From a checkpoint of a small transformer trained on Wikipedia.
Training: a variant of SOAP for these matrices, 154M tokens, 4700 steps.
Each number is 128 + 24 x the weight over its row's rms, rounded and kept within 0 to 255. Layers, rows and columns count from 0. The size above them is the row's rms in percent of the matrix's.

# layer 3 attention query, 256x128, rms 0.326, rows 12,44,76,108,140,172,203-204,235-236, columns 0-127
size [ 82 102 111 111  75  81 105  90  91  88]
[[109 112 134 119 120 153 122 124 163 152 152 180 131 112 119 187  96  98 152 156 150 144 111 161 170 161 140  94 133 142 123 120 157 131 110 103 119 160  96 169 109  98 126 115 114 112 140 150 132 140 115 132 129 114 148 107  88 132 106 129 105 152 131 157 138 108 108 103 126 122 166 156 184 143 133 155 119 146 132 116 119 133 148 122 132 113 103 165 156 145 133  80  96 106 164  77 135  76  93 116 139 153  77 106  98 142  98 116 130 120 102 147 157 138 118 121 131 147 185 113 143 139 168 131 156 155 151 118]
 [108 107  57 177  87  88 112 116 107 146 145 140 155 106 174 163  86 118 158  99 122 134 138 114 190 126 100 142 168 140 153 179  99 134 118 127 132 154 141 164 128 131 142 114 127 130 113 110 132 140 121 101 110 131 130 106 112 183 101 165 108 127  99 151 125 158 109 140 107  91  83  89 138  98 118 159 132 131 137 124 155 135 109 119 144 158 150 126  90 142 128 130 104 136 136 132 114  92 112 133 145 132 138 134 137 134  91 101 162 109 125  79 128 102 137 143 139 153 136 145 100 117 162 106 106 123 136  91]
 [145 139 127 101 123 139 149 128 108 101 163 137 136 129 143 122 128 141 116 161  81 123 112 151 123  83 119 178  99 146 143 120 113 145 107 133 132 132  73 136 140 144 145 160 131 181 155 130 130 123  60 130 135 125 142 131 128 138 121 120 131 155  57 134 169 121 138 132 115 126 148 108 157 149 124 138  98 145 153  64 145 118 147 108 159 162  87 128  97 156 110 150 131 107 143 143 129 131 137 113 109 157 146 171 110 154 153 110 108 156 105 140  99  77 165 107 104 129 124 174 125 132 111 140  83 132 166 152]
 [120 137 141 125 134 117 153  95 120 123 120 111 120 104 169 125 131 126  78  94 105 112 121 122 130  84 118 129 133 121 146 109 128 139 110 124 148 128 156 167  98 125 115 187 140 141 138 141 125 118 113 134 137 128 153 133 112  94 127 133 141 179 141 167  75 146 139 142 171 135 106  84 145 124 115  91  94 155 127  90 102 146 121 119 154 147 143 142  99 107 113 179  91  86 128  87 121  92  70 134 115 137 165 135 111 138 101  97  97  85 132 145  95 142 161 129 129 129 115 109 128  76 100 144 155 118 130 177]
 [118 141 104  98 107 147 140 106  90 159 164  76 140 137 180 110 143 136 135 140 107 147 122 170 136 110 125  99 144 158  84 115  98 117 108 145 123  98 120 119  88  69 146 134 121 107 122 106 160 148 123 126 119 120 121  73 130 118 111 134  96 147 105 153 119 122 121  91 137 140 146 130 174  99 141 147 148 141 141 125 122 152 144 115  98 120 166 118 148 134 117 116 159 150 103 180 145 135 162 107 127  97 160 201 121 146 164 105 120 117 122 125  95 146 149 164 118 134  78 173 126 137 119 156 134 136 113 145]
 [178 146 146 149 114 153 128 107 103 124  87 107 118 115 102 144 159 136 112 135 116 140 146 159 125 137 146 166 122 103 108  97 108 138 136 120 121  90 107 138  80 133 110  98 137 133  98 151 126 136 108 102 124 146 194 137  90 128 168 105 153 155 101 184 152  91 128 158 145 156 142 123 163 112 140 123 109 139 118 119 146 159  95 143 136 147 137 143 146 117 135 132 138 172 135 124  89  71 126 151  99 186 129 123 117 159 161 130  98 121 125  98 178 109 128 107 127 171 149 148 170 103 138 153 129 132 117 106]
 [119 135  77 148  94 115 152  89 110 118 139 177 143 141 108 130 109 103 126 106  95 181 131 140 167 162  96 113 138 122 142 140 142  92 108 119 151 104 103 117 149 121 135 139 122 134 129 130 148 122 168 129 104 133 128  83 119 159 153 150 140 125 145 143 146  96 108 128 117 136 105 109 122  90 141 154 155 140  95  84 103 122 142 123  87 133 170 119 125 145 126 122 155 116 111 123 115 117 102 127 113 124 139 136 119 137  98 136 151  83 134 124 183 123 140 133 155 116  67 199 120  86 126  94  76 112 126  78]
 [144 140 156 124 107 129 138 147 126 155 160 140 103 137 150 150 122 128 114 154 142 137 118 127 174 116 110 104 119 112 204 126 158 151 146 125 150 125 133 165 153 107 133 141 166 124 106  99 117 133 139 123 130 161 170 109 167 103  94 145 140 142 131 175 183 120  99 128 159 156 133 112  97 139 154 148 116 139 148 159 113 152 137 116 102 127 115 104 101 120 109 134 121 125 144 119  79 105 129 148 108 164 118 114  71 119 133 159 160  93 103 125 166 166 124 132  96  99 142  89 100 122 166  67 136 135 159 113]
 [155 180 128 145  99 104 117 111 145  97 176 156 171 172 117 130 160 140 152 111  95 150 114 122 145 131 121 139  80 165 135 113 159 135 112 133  97 130 178 167 133  93 146 148 164 110 136 161 141  85 115  99 114 171 139 126 152 120 127 146 131 104 146 133 113 127 171 124 158 143  98 119 132 133 140 178 157 120 162 121 149 153 168 145 135 140 124 102 141  96 136 146 143 141 124 142 159 104 164 151 134  84 139  74 129 127 139 143 174 113 145 152 106 166 128 160 139 135 117 131 129 118 121 135 106 147 115 170]
 [148 119 111 131 142 116 126  96 143 118 140 110 169 108 176 165 132 144 119 118 150  93 144 155 130 175  88 121 178 116 149  89 164 157 123  96 140 104  99 101 134  91  82 157 113 142 140 105 128 149 132 120 131 108 147 156 166 127  83 169 128 160 113 122 127 136 156 132 120  96 162 109 142 161  99 123 107 176 151 139 110 125 140 160 139 158  74 134 130 144  99 148  73 117 101  97 119  94 152 121 128 106 115 134 107 116 106 132 103 132  89 108 123 115 133 167 140 138 173 136 128 127 153 109 109 166 136 130]]
# layer 3 attention key, 32x128, rms 0.275, rows 11, columns 0-127
size [110]
[[137 138 135 162 116 120 171 124 139 124 133 131 110 133 130 114 104 125 148 150 142 132 128  88 142 148 119 141 122 137 120 162 138 112  83 133 138 141 118 113  98 120 162  84 131 152 116 130 139 155 183  97 114 151 115 172 187 118 129 155 155 154 127 145 142 194 158 147 155 122 121 141 175 123 152 119 130 172 116 119 182 107 132 137 113 143  53 124 154 129 123 131  81 137 141  64 136 134 128 107 140 106 139 168 130 130 168 121 144 140  97 112 139 136 166  80 143 142 122 107 132 136 136 102 145 152  92 139]]